Weights of a small transformer language model.
Size: 4 heads of 64, vocabulary 2048.
Architecture: biases, normalized queries and keys.
Training: a variant of Adam for these matrices, 315M tokens, 9623 steps.
Each number is 200 + 40 x the weight over the matrix's rms, rounded and kept within 0 to 999. Layers, rows and columns count from 0.

# layer 4 MLP down (transposed), 1024x256, rms 0.0584, rows 153-207, columns 64-127
159,215,165,235,191,215,202,196,151,151,166,81,211,226,117,227,272,193,233,203,203,168,240,243,172,194,158,231,175,169,241,194,247,141,273,207,209,235,258,143,182,224,253,238,214,219,173,263,155,215,194,212,294,186,290,171,235,184,115,179,194,210,171,166
146,208,168,197,192,276,278,195,247,218,241,193,169,272,174,214,133,218,245,217,220,169,189,156,126,191,210,176,182,171,181,160,226,132,183,191,146,254,196,184,204,192,251,173,222,185,202,199,220,132,215,204,179,192,224,151,205,183,269,154,203,182,167,199
244,258,215,323,203,234,208,203,250,197,170,178,214,169,212,278,215,218,218,174,214,218,187,189,243,170,226,197,184,219,268,101,245,184,203,182,272,224,177,174,221,160,196,166,130,222,206,165,197,126,237,137,196,230,193,187,253,187,187,108,218,206,222,176
227,211,200,227,222,193,175,153,232,206,246,246,199,146,235,199,253,197,241,129,201,192,186,268,196,214,216,164,233,183,145,207,185,214,173,268,263,186,219,202,206,228,230,205,188,229,181,159,278,166,223,228,163,195,180,143,228,239,153,190,213,177,255,287
261,284,227,192,239,249,196,240,186,270,203,257,202,192,214,183,194,83,273,200,208,94,230,312,208,208,150,144,274,207,205,231,202,122,171,242,247,142,242,191,167,131,280,145,170,193,211,217,237,188,232,200,206,206,279,110,247,146,206,233,227,189,186,213
164,237,211,276,189,147,276,112,185,203,151,175,241,141,207,132,279,162,210,196,241,193,251,181,229,169,172,153,214,214,195,195,243,151,163,220,299,215,185,205,232,194,177,193,197,162,197,221,183,141,159,204,170,221,125,227,144,187,204,258,218,189,191,194
211,112,224,256,204,211,245,116,193,213,127,221,224,173,230,247,195,262,195,231,166,201,231,242,227,239,262,205,107,163,228,208,223,229,182,178,158,246,263,225,197,279,261,151,199,214,156,176,217,189,221,205,191,215,223,252,198,191,212,186,162,188,160,189
205,159,228,181,203,159,197,201,185,220,237,155,197,218,217,239,180,250,220,198,193,187,223,193,133,178,247,207,214,203,252,238,141,198,164,190,231,215,159,212,208,187,177,209,177,193,225,186,217,207,188,170,187,183,197,170,223,213,235,205,207,153,209,281
204,253,273,271,140,133,201,260,216,187,262,178,210,189,111,223,228,187,286,190,178,142,277,209,190,144,194,254,219,172,205,167,255,136,176,171,174,179,224,171,240,192,223,211,179,220,142,231,207,207,247,174,263,192,298,207,276,151,163,256,176,180,178,206
178,250,203,212,271,267,159,226,203,179,218,225,216,223,171,115,178,183,63,239,223,148,241,167,203,198,203,201,255,192,240,216,223,244,93,155,199,212,205,217,192,227,152,303,95,212,204,261,207,262,270,187,147,164,166,145,153,164,188,209,190,214,129,196
133,192,151,208,170,285,191,230,111,266,194,182,264,208,93,210,172,181,164,177,300,263,207,250,208,180,157,222,189,243,195,113,201,163,234,211,155,244,167,167,143,151,163,195,173,161,218,203,204,153,201,123,198,277,105,154,181,150,298,227,201,211,232,230
198,252,240,231,210,243,179,219,190,197,186,254,220,138,176,208,281,188,235,171,232,208,195,178,199,260,197,227,111,255,238,189,224,124,158,275,111,228,226,154,260,182,258,182,216,252,241,170,212,263,203,208,180,181,229,246,193,162,227,213,217,197,224,95
179,274,278,143,208,155,161,219,230,187,279,202,159,241,241,216,223,139,196,232,132,162,188,157,188,203,205,173,252,164,210,232,218,244,196,168,167,141,205,225,185,213,144,235,230,199,196,144,235,233,146,222,190,211,175,209,226,235,260,266,293,223,206,245
148,207,202,244,202,253,210,266,166,232,216,200,210,212,157,189,253,222,174,192,201,172,199,164,169,261,198,122,194,134,255,280,121,169,219,140,175,178,242,185,161,266,136,211,155,227,304,217,207,254,188,179,227,209,233,256,172,238,204,210,222,223,198,240
263,170,215,144,216,239,234,173,209,209,166,183,188,162,177,212,232,241,170,227,195,193,222,238,185,270,108,123,229,192,202,218,203,179,248,166,253,144,199,224,209,168,215,186,247,194,195,154,166,187,208,256,221,242,240,192,151,177,222,189,183,173,146,145
153,177,228,125,299,214,256,202,185,184,224,225,208,150,173,194,173,189,164,68,275,148,221,148,174,247,203,184,191,184,219,202,220,172,186,198,158,278,142,235,149,140,166,218,243,158,267,219,204,213,102,208,200,202,272,239,168,196,189,211,206,250,241,242
157,205,237,171,237,178,222,173,239,175,260,251,238,141,167,223,146,268,212,140,175,256,199,199,242,247,168,246,166,169,210,249,198,270,163,232,169,193,240,217,156,245,279,267,156,181,173,223,193,156,201,192,193,234,162,139,168,128,205,250,144,246,230,175
194,223,184,159,195,159,189,197,236,183,296,245,204,247,201,164,247,143,209,238,189,204,189,248,186,198,165,174,237,201,170,167,155,198,188,213,177,223,230,208,235,213,205,181,244,241,226,155,184,216,258,195,95,169,198,191,177,189,238,221,164,158,193,123
142,137,228,116,196,187,240,181,193,219,192,149,178,181,187,264,158,211,155,239,178,161,258,207,243,196,207,207,269,166,223,182,234,195,223,229,177,215,174,173,211,185,206,243,184,245,187,258,204,230,174,184,94,234,173,184,158,229,186,173,165,230,241,178
231,227,186,255,154,161,247,192,185,152,159,194,280,181,204,155,156,161,217,306,272,224,206,161,221,236,163,220,188,228,204,145,162,144,150,204,208,134,183,167,211,214,216,58,147,226,207,167,195,261,258,163,235,249,181,133,246,305,234,197,169,235,192,157
160,237,291,155,142,272,258,252,239,173,244,113,258,173,270,231,196,172,180,273,281,193,210,174,271,225,202,232,239,118,233,154,233,215,84,240,81,144,182,219,196,172,160,130,144,163,193,231,242,155,198,163,228,285,203,210,173,216,237,151,179,274,183,210
248,233,191,156,199,262,182,220,209,220,226,195,156,181,137,255,217,178,218,184,223,210,240,216,154,196,198,188,202,160,191,262,186,210,248,239,170,200,230,181,177,216,204,229,238,157,179,216,243,259,185,259,176,191,203,240,184,178,231,249,262,189,225,180
188,243,121,157,182,243,169,205,153,238,249,236,201,200,160,144,179,222,202,237,151,196,200,202,198,186,222,149,160,241,204,259,140,227,202,177,217,157,174,138,153,178,230,230,191,256,188,255,176,239,135,180,141,223,206,167,171,200,205,170,239,193,201,147
155,197,163,189,140,140,202,189,175,189,188,211,161,232,163,222,287,199,213,255,170,289,142,169,205,160,225,235,145,226,242,262,221,146,213,172,195,255,276,146,200,199,210,172,174,252,222,238,165,192,153,191,167,214,177,236,213,196,200,223,205,250,196,228
233,190,102,164,185,203,252,166,198,185,249,240,229,192,186,181,156,191,220,206,211,153,147,219,224,198,196,171,247,175,183,248,285,197,222,158,203,110,184,156,258,188,136,225,233,174,210,240,195,229,229,133,146,213,210,193,226,203,176,240,172,191,125,184
198,167,143,213,125,227,139,169,211,260,197,226,227,225,170,243,166,188,186,256,194,253,167,236,132,135,218,244,186,178,230,220,188,263,160,162,159,179,289,238,198,230,192,228,148,183,223,287,82,211,251,131,252,193,216,206,229,174,206,213,175,166,251,257
134,240,271,165,178,177,170,157,199,161,189,227,172,219,211,249,249,200,191,228,157,128,227,209,191,122,277,226,256,210,249,214,169,141,210,202,224,205,159,219,122,224,198,151,199,269,208,131,199,127,252,126,237,184,137,253,226,229,206,212,129,210,202,151
228,221,217,238,211,154,212,228,273,197,234,203,182,182,174,141,225,248,208,203,204,166,288,223,145,196,128,246,160,190,173,241,162,276,166,214,168,204,217,196,256,165,233,180,163,154,169,171,223,154,147,198,176,151,183,258,193,194,199,219,214,241,171,197
206,158,280,150,245,91,274,239,176,247,179,212,178,235,132,210,136,234,197,153,226,210,171,198,297,203,181,191,197,215,250,206,221,161,222,236,125,206,224,270,178,260,212,270,225,183,200,230,249,214,247,142,178,180,139,181,215,147,226,212,169,234,206,135
153,270,140,256,200,204,193,203,198,165,219,201,208,151,208,229,170,164,171,198,161,161,171,275,118,229,204,223,223,156,237,202,184,197,245,205,133,228,173,217,229,310,234,106,252,220,223,218,191,182,210,170,244,258,202,161,193,290,229,181,216,215,165,193
227,197,291,227,154,222,209,195,166,243,214,207,229,209,142,218,122,172,229,205,238,193,178,214,216,251,152,262,194,208,140,235,200,202,287,206,129,240,126,191,234,180,159,249,192,222,131,271,184,205,168,218,187,196,201,202,187,262,169,173,208,197,207,201
115,224,203,103,240,171,220,280,219,147,188,205,156,147,209,205,251,207,156,218,254,203,193,186,260,89,213,212,237,311,174,158,170,161,204,239,226,294,234,169,176,225,215,233,87,155,197,156,229,136,125,342,208,244,180,232,152,200,189,169,233,117,86,185
216,264,164,232,179,161,204,157,260,202,206,204,212,271,197,156,148,188,229,228,246,189,180,185,180,255,164,183,102,205,184,201,200,190,141,199,212,193,123,237,233,188,203,149,194,148,234,208,183,170,211,152,131,250,107,190,230,192,228,243,187,205,227,203
208,221,224,183,223,234,235,165,220,193,180,199,235,221,173,235,219,266,194,269,202,184,188,132,159,220,287,198,264,185,160,186,164,123,315,189,182,282,216,244,202,188,177,222,136,203,194,257,201,194,175,266,184,261,142,200,253,203,188,152,162,220,259,138
203,236,195,231,203,176,202,190,94,186,172,196,186,235,238,132,198,190,160,225,112,150,230,169,149,187,170,154,258,124,214,278,184,176,224,200,233,189,227,140,209,216,246,244,179,236,271,218,195,203,178,168,180,128,219,164,229,190,236,253,131,181,135,175
167,215,255,184,170,284,129,204,156,204,195,244,251,196,220,157,147,240,161,137,237,239,151,129,207,224,139,137,144,168,137,247,173,203,244,215,140,268,201,163,201,232,158,201,249,187,205,171,228,150,112,163,148,174,166,175,149,156,236,189,224,205,245,262
243,149,276,126,181,183,204,148,277,200,249,221,224,117,232,230,272,240,186,201,249,168,189,171,197,183,165,159,207,176,200,235,232,248,159,202,158,183,190,228,150,195,181,215,212,192,186,169,207,178,234,201,204,163,190,215,218,127,135,218,216,166,191,179
293,177,192,192,193,136,156,94,206,226,204,245,210,220,124,185,202,230,216,167,128,184,165,160,243,259,206,221,139,222,277,252,207,136,186,165,211,229,254,141,176,228,162,160,226,228,222,194,238,285,206,215,164,211,200,219,137,153,162,233,170,169,236,174
177,213,189,224,221,204,147,193,178,217,251,297,157,210,215,168,329,277,217,167,154,149,138,279,218,225,146,197,223,182,217,244,242,158,244,174,210,240,196,218,177,278,159,305,176,220,201,191,261,279,208,193,298,168,183,191,297,192,241,232,249,190,256,228
175,163,225,218,180,30,259,175,266,197,182,176,236,164,256,170,248,232,217,151,222,213,220,190,190,123,180,165,216,134,138,186,197,197,165,143,183,311,225,184,244,254,210,302,188,160,246,194,153,236,239,91,166,230,201,201,258,235,193,237,115,234,96,236
229,256,124,253,170,138,145,152,217,220,180,171,192,166,205,197,146,204,207,196,187,235,123,237,183,252,244,232,225,129,218,235,229,159,234,217,214,220,193,178,187,211,307,201,271,201,247,190,252,256,176,203,199,208,298,228,183,235,260,151,269,210,173,190
156,233,140,184,268,141,184,233,194,191,164,151,155,226,80,193,172,215,173,194,169,178,196,242,190,163,212,209,163,229,200,225,214,262,231,174,169,198,154,173,207,178,188,173,155,250,243,233,228,206,105,197,106,222,188,192,231,227,174,236,195,219,187,219
221,192,203,163,186,199,226,251,177,206,190,194,206,229,214,180,246,162,205,202,227,234,197,212,206,182,230,213,156,214,207,219,182,203,175,163,164,225,157,155,234,153,229,181,230,221,249,189,200,133,187,122,230,246,276,191,237,174,105,221,219,253,182,202
232,201,148,209,218,130,180,146,202,236,172,196,135,262,125,148,201,139,113,232,195,220,177,166,225,205,179,239,246,147,168,168,211,222,239,159,206,192,252,168,246,303,178,258,251,154,212,276,207,248,198,216,203,206,275,186,232,209,177,224,186,233,234,236
228,181,231,92,229,197,243,160,244,207,182,215,164,253,192,160,177,195,247,219,219,248,213,210,143,206,271,193,187,252,222,209,160,280,204,148,136,148,268,213,223,168,194,278,230,235,200,245,230,263,167,239,223,171,218,173,226,157,170,220,179,182,259,193
174,101,188,184,202,145,187,173,227,184,178,236,233,263,166,202,141,173,235,208,222,203,188,213,223,199,225,180,245,167,227,121,233,202,192,288,210,193,215,191,196,144,209,185,254,267,237,194,184,198,156,190,207,205,227,189,216,137,236,277,108,228,106,154
147,157,230,194,179,181,241,144,237,208,187,145,162,191,118,205,140,238,188,192,148,163,167,194,234,206,265,148,167,131,135,186,207,154,219,220,194,208,124,216,257,185,240,78,194,226,141,194,189,155,172,273,173,203,205,222,242,151,226,159,241,191,294,211
204,284,163,230,208,195,219,213,167,164,252,210,198,215,230,260,261,133,182,203,113,207,237,137,151,223,231,216,186,192,164,209,170,203,262,167,234,214,160,119,152,320,145,148,164,183,191,287,215,266,233,173,189,169,275,211,236,180,195,181,167,262,239,91
204,178,189,161,186,249,194,179,279,146,197,219,213,153,231,227,223,260,268,178,195,182,303,209,173,182,141,150,189,212,139,168,219,140,199,218,173,220,232,218,209,157,224,227,256,220,162,174,220,184,226,237,232,138,223,131,233,159,218,224,231,218,126,202
272,234,187,247,166,189,155,173,192,315,149,226,247,197,209,248,193,111,241,220,168,207,185,195,183,185,238,116,190,239,191,282,128,204,223,191,166,265,192,286,221,269,169,200,226,118,245,164,178,281,167,155,181,208,200,217,231,203,306,187,219,258,215,289
138,214,240,215,206,172,187,138,254,178,119,187,181,253,190,246,192,125,198,190,170,224,183,227,267,175,217,194,162,153,220,135,221,212,160,169,224,199,199,111,207,158,185,191,240,207,142,211,228,183,273,234,180,209,183,176,239,262,226,111,198,150,225,219
209,201,253,228,150,251,216,168,112,211,179,167,202,189,192,142,180,170,235,183,244,231,167,184,175,171,170,208,174,181,219,206,179,201,247,219,192,205,171,227,207,213,201,214,156,222,188,251,201,192,153,184,195,223,172,254,216,187,195,227,201,230,207,244
214,183,169,211,240,260,254,269,255,220,195,149,207,300,217,105,166,188,221,205,248,204,190,176,190,225,167,201,145,240,218,212,187,230,179,188,207,158,230,185,129,145,160,132,207,251,236,160,172,216,224,168,245,153,220,76,216,118,247,254,157,226,181,236
199,270,206,197,192,198,274,189,145,152,150,168,113,228,210,195,131,212,189,176,238,114,190,183,105,222,212,245,182,176,205,111,252,193,176,270,242,193,140,257,193,149,217,193,169,117,237,216,173,217,191,169,210,240,158,198,240,243,197,145,124,113,184,208
189,140,144,267,213,231,276,227,230,160,195,234,202,213,199,202,209,155,274,159,154,143,189,213,187,151,162,243,196,146,236,181,256,187,134,227,213,215,244,260,181,272,194,193,262,151,210,237,175,178,237,193,215,193,229,244,194,188,333,137,230,243,231,185
# layer 4 MLP up, 1024x256, rms 0.0694, rows 154-207, columns 64-127
221,239,257,237,188,180,188,197,116,197,226,197,209,204,290,242,159,152,264,132,269,219,250,206,152,174,231,235,179,207,156,190,124,225,228,285,190,249,255,237,177,211,200,183,219,158,210,160,182,211,206,168,229,216,130,165,257,166,249,213,185,200,146,214
147,137,241,104,208,162,241,182,192,229,225,210,157,216,274,184,158,166,178,287,200,184,222,225,189,214,175,175,172,174,109,266,202,167,167,260,143,193,225,201,152,219,173,206,224,144,206,249,200,240,214,250,141,238,250,207,163,165,236,257,218,130,121,251
190,236,172,165,59,205,148,180,160,254,175,137,246,204,183,259,174,171,172,246,285,218,212,180,275,181,169,219,178,202,214,206,213,168,175,172,219,174,185,183,140,188,136,202,194,188,148,241,173,185,139,149,251,287,252,176,166,253,232,182,184,192,197,184
160,212,241,230,228,153,178,180,213,232,161,245,156,180,296,162,283,246,189,192,206,239,89,227,192,181,228,190,232,288,212,160,154,231,185,228,229,222,155,225,136,165,179,145,226,124,141,123,279,197,271,196,180,130,189,211,212,267,149,198,265,204,130,204
173,223,184,214,230,125,215,215,257,208,192,247,247,220,146,168,223,170,214,232,211,212,163,248,177,238,227,220,247,265,167,245,214,172,141,196,167,181,113,214,175,142,186,174,261,181,188,244,251,287,179,196,187,188,227,159,229,127,210,164,218,261,161,237
169,247,251,144,184,223,155,273,203,165,137,174,275,171,245,149,317,218,198,240,201,288,241,187,164,197,250,248,184,197,169,193,179,213,168,220,252,165,201,238,187,168,156,216,224,197,256,167,208,210,178,203,148,227,236,226,290,184,141,171,203,236,183,230
196,222,206,211,201,244,182,198,207,128,191,251,203,136,180,217,201,184,138,254,203,201,221,198,234,224,189,217,162,202,149,199,223,203,229,176,199,215,206,179,178,235,179,200,226,220,179,248,234,204,211,286,229,219,214,212,157,186,184,241,204,209,127,95
201,183,214,110,274,237,123,189,298,247,261,138,223,195,258,228,225,184,208,149,282,218,171,140,205,214,168,187,224,249,278,163,192,223,245,177,183,175,144,136,169,220,177,209,155,214,219,218,264,197,171,146,226,194,240,199,208,209,255,269,213,273,192,207
188,263,213,255,133,208,243,197,152,251,297,251,213,232,145,169,242,201,214,120,252,292,193,161,180,155,147,245,225,208,107,172,180,133,173,178,240,206,219,261,140,213,157,193,179,229,244,175,169,218,191,217,180,292,192,179,187,164,246,139,218,214,122,175
174,187,201,181,210,229,224,148,182,240,227,229,170,274,233,165,189,270,236,261,178,229,138,219,175,94,179,285,172,206,155,276,213,184,283,243,231,229,190,190,160,227,191,152,241,200,189,208,262,215,180,184,171,166,237,123,242,182,83,176,165,204,257,78
133,219,139,121,225,174,187,224,125,133,132,185,268,237,244,184,192,132,271,138,210,196,205,155,154,221,247,203,227,227,218,260,154,257,194,205,208,166,153,193,185,209,201,145,234,242,191,106,238,251,164,206,185,244,175,188,176,214,157,208,206,199,265,253
245,204,197,262,193,138,171,262,176,217,161,227,231,154,277,255,186,200,132,148,275,245,170,204,203,231,120,237,238,152,170,169,186,213,219,263,253,217,250,183,187,185,171,132,205,228,181,151,151,157,272,209,217,260,195,160,151,168,229,250,190,161,252,181
213,258,170,197,171,221,123,212,204,148,187,211,250,222,164,286,155,168,211,234,211,231,175,214,162,199,168,176,204,325,174,238,136,246,188,243,188,244,180,287,150,201,181,201,258,236,110,149,276,209,184,185,126,222,113,195,211,145,183,271,162,202,163,175
199,181,223,212,179,168,143,180,170,231,155,219,176,220,271,124,213,177,251,129,210,285,171,223,211,183,252,270,195,202,247,225,145,184,247,268,161,221,187,163,218,244,129,198,166,223,211,193,290,187,159,176,214,201,207,205,220,250,220,232,196,198,250,205
119,291,88,290,146,199,179,214,142,129,217,244,202,157,210,195,199,279,171,187,146,155,212,109,235,167,196,237,234,195,229,184,172,136,208,152,237,234,210,160,168,276,182,131,177,174,245,187,193,200,213,165,172,245,223,168,253,177,197,137,107,237,110,220
194,235,205,253,156,208,204,252,241,184,155,207,197,177,199,165,201,235,136,262,226,175,268,232,212,208,230,215,252,208,236,173,169,138,186,217,209,223,117,121,236,175,149,197,166,253,174,84,228,253,306,179,223,188,223,176,199,167,241,232,148,220,230,234
201,127,146,216,244,177,239,245,130,205,159,230,284,193,266,191,206,252,203,157,260,210,238,114,189,153,255,210,184,197,166,173,224,199,191,177,241,218,171,240,194,157,189,185,178,167,193,271,168,176,189,207,171,289,234,124,265,195,172,172,229,246,243,243
233,250,229,285,243,209,196,238,243,182,218,248,224,217,226,154,207,154,200,120,191,291,223,198,205,210,209,164,245,227,180,152,191,177,222,217,193,187,202,225,174,234,131,193,234,163,179,132,169,240,143,157,213,207,222,175,220,165,219,204,155,203,159,238
136,239,95,232,170,183,173,165,245,216,258,220,207,240,210,220,275,263,160,277,196,252,155,183,228,172,261,211,118,225,221,237,163,250,149,209,202,158,188,204,190,236,146,170,191,229,264,141,187,204,160,138,201,268,216,139,317,201,202,218,214,194,198,151
131,272,252,194,163,204,221,194,123,108,285,210,259,130,203,193,209,212,211,156,259,197,287,194,214,186,171,202,142,185,211,174,173,171,207,253,155,287,202,187,144,117,222,207,237,169,228,182,156,211,142,101,213,268,176,261,226,199,182,211,193,190,146,115
219,197,242,134,181,238,155,185,128,169,200,209,201,230,222,184,203,165,188,226,235,231,223,175,255,192,249,186,197,269,153,187,182,229,169,199,192,228,128,131,151,278,232,150,264,197,197,163,164,242,123,198,218,185,259,195,268,141,128,241,181,238,225,143
265,248,170,195,174,114,148,224,188,166,192,283,254,151,235,146,220,192,252,188,235,281,182,151,225,214,240,223,204,219,237,196,211,149,189,210,262,196,153,137,211,246,154,189,221,210,168,183,169,260,176,189,198,275,284,173,188,189,216,171,117,150,161,214
246,188,204,196,275,248,221,233,184,198,204,211,182,162,274,192,206,236,191,142,175,204,137,158,210,195,147,153,200,196,134,200,144,142,217,243,225,211,218,212,190,170,178,176,288,250,191,145,183,214,130,215,233,197,172,176,171,193,213,210,148,220,158,148
193,231,198,223,186,250,177,162,174,263,179,190,113,207,263,173,235,208,166,181,203,252,197,172,192,191,139,313,205,198,192,225,145,136,209,305,233,246,200,192,163,205,229,186,200,201,141,189,249,256,170,189,221,158,183,227,259,112,240,245,218,188,218,240
252,190,211,234,192,229,238,132,164,175,277,188,152,217,231,167,235,201,241,145,129,192,181,204,185,184,223,236,257,258,166,244,182,151,242,167,140,208,249,254,192,141,210,88,242,145,230,216,206,225,109,257,165,170,164,174,177,237,150,145,155,204,233,175
140,207,174,258,280,176,265,202,166,120,112,200,234,206,238,189,284,183,160,210,191,171,173,167,238,181,197,171,190,222,164,175,191,228,200,211,219,263,131,224,150,158,150,151,188,157,131,193,176,208,203,155,198,167,100,189,207,226,154,180,148,210,205,145
172,240,212,266,165,185,199,221,198,188,172,195,178,263,184,172,261,201,242,173,162,167,122,171,233,213,221,174,191,254,249,177,212,177,242,223,143,161,146,138,215,162,213,190,191,192,191,231,144,229,126,145,206,144,182,201,261,201,157,190,212,199,187,214
154,192,198,214,149,202,126,193,214,178,187,277,221,234,186,204,168,215,193,180,205,177,122,118,201,183,204,158,227,210,192,226,207,161,211,177,169,182,183,125,169,136,135,210,230,184,212,179,238,246,243,166,226,265,218,234,261,199,227,172,169,197,85,219
186,177,213,233,197,178,235,172,219,157,261,205,233,232,241,222,284,240,157,169,265,223,219,118,173,184,174,251,209,203,199,214,134,216,185,201,205,247,288,261,168,173,129,154,204,193,230,180,113,212,144,288,179,234,216,133,216,231,231,189,216,168,164,159
115,212,237,146,227,207,148,197,234,180,210,148,202,163,239,210,178,154,169,210,154,236,116,198,203,167,173,259,141,199,182,158,206,192,317,250,307,230,245,204,149,179,129,164,188,238,146,185,218,222,205,244,203,188,221,156,201,167,264,223,183,196,142,182
110,222,140,221,206,200,202,223,219,219,156,219,180,135,175,251,220,221,165,125,207,181,157,180,250,193,163,271,202,236,261,180,132,245,247,213,165,322,209,173,235,182,155,151,188,215,247,261,245,251,150,182,137,201,179,192,230,187,271,208,218,158,161,179
186,190,188,262,245,149,292,247,229,234,186,213,190,231,224,190,145,187,234,189,161,245,177,201,214,171,235,192,238,184,169,201,183,126,210,259,208,262,277,135,181,167,148,164,176,212,257,169,278,187,230,207,227,182,222,186,232,172,197,230,224,182,209,165
253,194,148,219,157,216,278,182,238,211,164,229,223,156,221,212,202,221,146,146,183,254,286,203,210,177,131,182,184,170,231,189,176,185,186,232,145,321,222,276,199,154,150,176,183,132,165,207,139,207,165,209,159,178,146,207,213,181,159,132,214,179,204,162
98,247,227,214,147,190,236,198,281,166,204,240,193,207,185,191,225,161,240,150,293,216,146,174,207,165,157,172,179,173,231,177,198,182,254,216,177,180,184,236,165,224,201,193,151,109,130,193,143,223,231,152,226,253,129,174,203,218,223,185,222,158,267,235
255,209,223,191,244,154,187,304,186,209,203,264,192,196,165,71,165,165,175,133,205,114,194,193,226,153,177,234,186,199,128,265,172,236,228,225,272,276,199,254,198,203,204,192,268,131,231,195,218,178,205,219,154,200,198,184,167,185,183,120,190,195,175,74
171,241,192,207,220,202,184,167,162,191,182,229,138,291,113,138,147,153,201,163,184,200,127,222,221,235,277,237,206,197,134,158,171,189,262,211,236,185,261,175,204,167,153,180,238,226,210,158,263,217,193,212,186,211,159,224,230,170,199,195,190,222,221,114
276,167,147,211,160,236,172,252,248,166,210,191,200,135,233,184,170,167,197,233,239,243,244,244,199,96,173,300,125,153,153,228,174,187,165,233,213,257,233,200,205,170,252,223,157,207,182,244,199,224,229,170,207,183,139,199,245,153,207,219,250,156,172,224
233,234,222,202,224,220,232,199,159,189,184,244,259,234,241,173,192,165,169,184,184,202,194,220,198,130,231,212,158,214,222,223,158,194,251,245,165,236,152,248,130,191,179,106,184,254,236,213,235,239,193,224,257,176,196,146,166,222,178,144,218,199,128,252
207,263,226,272,257,101,163,166,254,170,213,212,221,235,162,112,180,115,222,262,271,187,255,148,219,187,185,227,151,262,214,284,121,202,182,256,135,227,165,167,99,204,253,214,149,189,179,256,221,268,168,259,207,195,241,233,262,246,198,145,210,281,232,162
210,209,246,171,231,220,167,233,193,200,222,247,240,187,156,186,213,218,209,215,180,228,323,175,238,191,162,180,180,220,216,193,176,218,191,227,167,197,204,165,157,235,162,204,171,138,167,225,185,233,178,180,240,270,124,153,237,166,176,243,179,258,176,203
234,202,234,222,134,218,174,185,148,169,148,243,238,219,161,184,146,207,229,193,328,300,160,221,212,189,225,184,185,277,242,197,164,215,192,193,269,187,161,149,189,275,126,202,155,181,165,157,190,213,272,177,217,206,183,219,187,206,199,190,180,213,203,228
258,191,144,250,125,252,269,138,251,167,124,259,182,144,213,214,232,218,145,208,197,226,164,258,193,163,214,238,227,236,156,208,162,184,221,190,57,189,214,281,180,116,245,192,211,254,224,166,241,175,176,169,220,244,162,207,131,236,142,205,120,188,181,212
194,207,197,177,162,220,173,167,217,157,201,222,142,167,208,206,237,232,253,207,244,251,186,200,180,181,162,255,151,210,148,215,168,192,124,252,183,239,170,207,179,260,156,189,232,207,184,199,230,199,200,167,238,190,191,251,202,135,202,253,225,161,207,191
158,186,220,213,209,208,188,252,173,176,137,199,178,147,138,141,229,174,207,209,209,163,164,178,232,215,217,183,275,215,193,197,215,240,204,219,231,209,212,173,169,142,146,192,184,188,191,114,254,197,247,153,173,191,216,195,189,194,216,266,241,232,150,240
220,186,223,204,258,192,179,272,203,193,211,262,142,239,199,169,192,217,179,209,169,210,233,135,208,173,179,250,268,206,215,247,141,248,187,269,156,194,212,246,166,194,143,175,220,213,205,195,218,236,158,225,144,200,225,171,176,266,270,185,194,255,230,229
201,256,196,225,207,211,206,235,184,144,206,225,129,142,240,147,220,177,231,211,185,144,255,209,213,133,181,281,184,209,221,252,97,214,219,257,167,242,233,195,179,266,217,201,140,222,189,224,225,280,201,173,188,180,161,218,177,148,164,173,234,125,216,229
207,174,165,271,222,202,243,203,174,201,240,194,214,195,185,207,236,320,204,182,190,220,182,235,203,94,163,193,184,189,166,241,197,178,266,223,180,260,228,185,189,193,199,123,198,166,230,195,205,199,262,228,157,210,178,208,223,188,146,167,243,197,211,136
97,297,165,202,226,134,195,198,202,146,185,236,256,246,175,171,199,238,166,222,231,234,227,151,206,202,211,204,265,184,141,175,175,170,205,214,210,175,139,158,187,133,209,183,197,228,201,215,215,227,194,273,226,170,230,178,152,208,161,156,134,196,119,182
175,233,191,201,229,131,194,257,169,141,205,213,303,190,346,151,232,211,235,219,225,258,152,231,162,126,234,180,161,217,118,277,150,249,167,198,234,269,162,189,182,200,222,164,149,176,239,246,206,222,233,223,128,168,205,165,280,223,247,195,237,161,194,193
226,212,204,240,162,245,233,218,143,154,157,222,187,168,226,225,202,242,174,158,264,206,222,250,238,119,180,226,190,238,204,237,182,146,270,234,164,217,177,123,164,243,193,224,243,187,207,146,167,265,168,146,179,209,247,228,219,174,165,286,187,161,231,208
175,172,245,123,267,193,248,193,226,164,214,221,167,154,179,263,230,184,178,202,163,164,206,296,268,219,220,164,193,241,204,230,178,148,260,223,241,249,274,204,143,172,263,161,167,218,152,216,229,180,206,178,179,199,197,170,217,200,211,204,191,181,158,175
209,298,219,222,214,198,167,194,164,185,147,234,197,186,128,113,140,179,191,168,225,239,223,219,207,193,242,203,234,169,116,202,159,204,180,187,219,218,256,243,138,180,175,104,246,183,182,194,207,224,137,206,211,244,114,170,233,200,189,179,184,128,293,157
174,194,133,284,197,126,174,255,221,202,150,250,209,205,241,192,200,116,181,208,163,238,204,243,206,197,209,202,178,207,152,193,166,215,248,196,197,187,208,189,219,195,158,177,200,199,219,182,249,198,171,225,161,244,194,127,223,249,201,134,171,317,191,178
268,192,243,217,236,185,182,243,297,287,196,221,145,173,254,202,151,178,250,215,292,234,210,250,142,131,210,183,179,237,201,240,181,185,166,200,208,230,239,237,158,116,189,199,221,104,210,174,208,202,110,196,169,203,187,175,224,268,106,204,243,346,168,226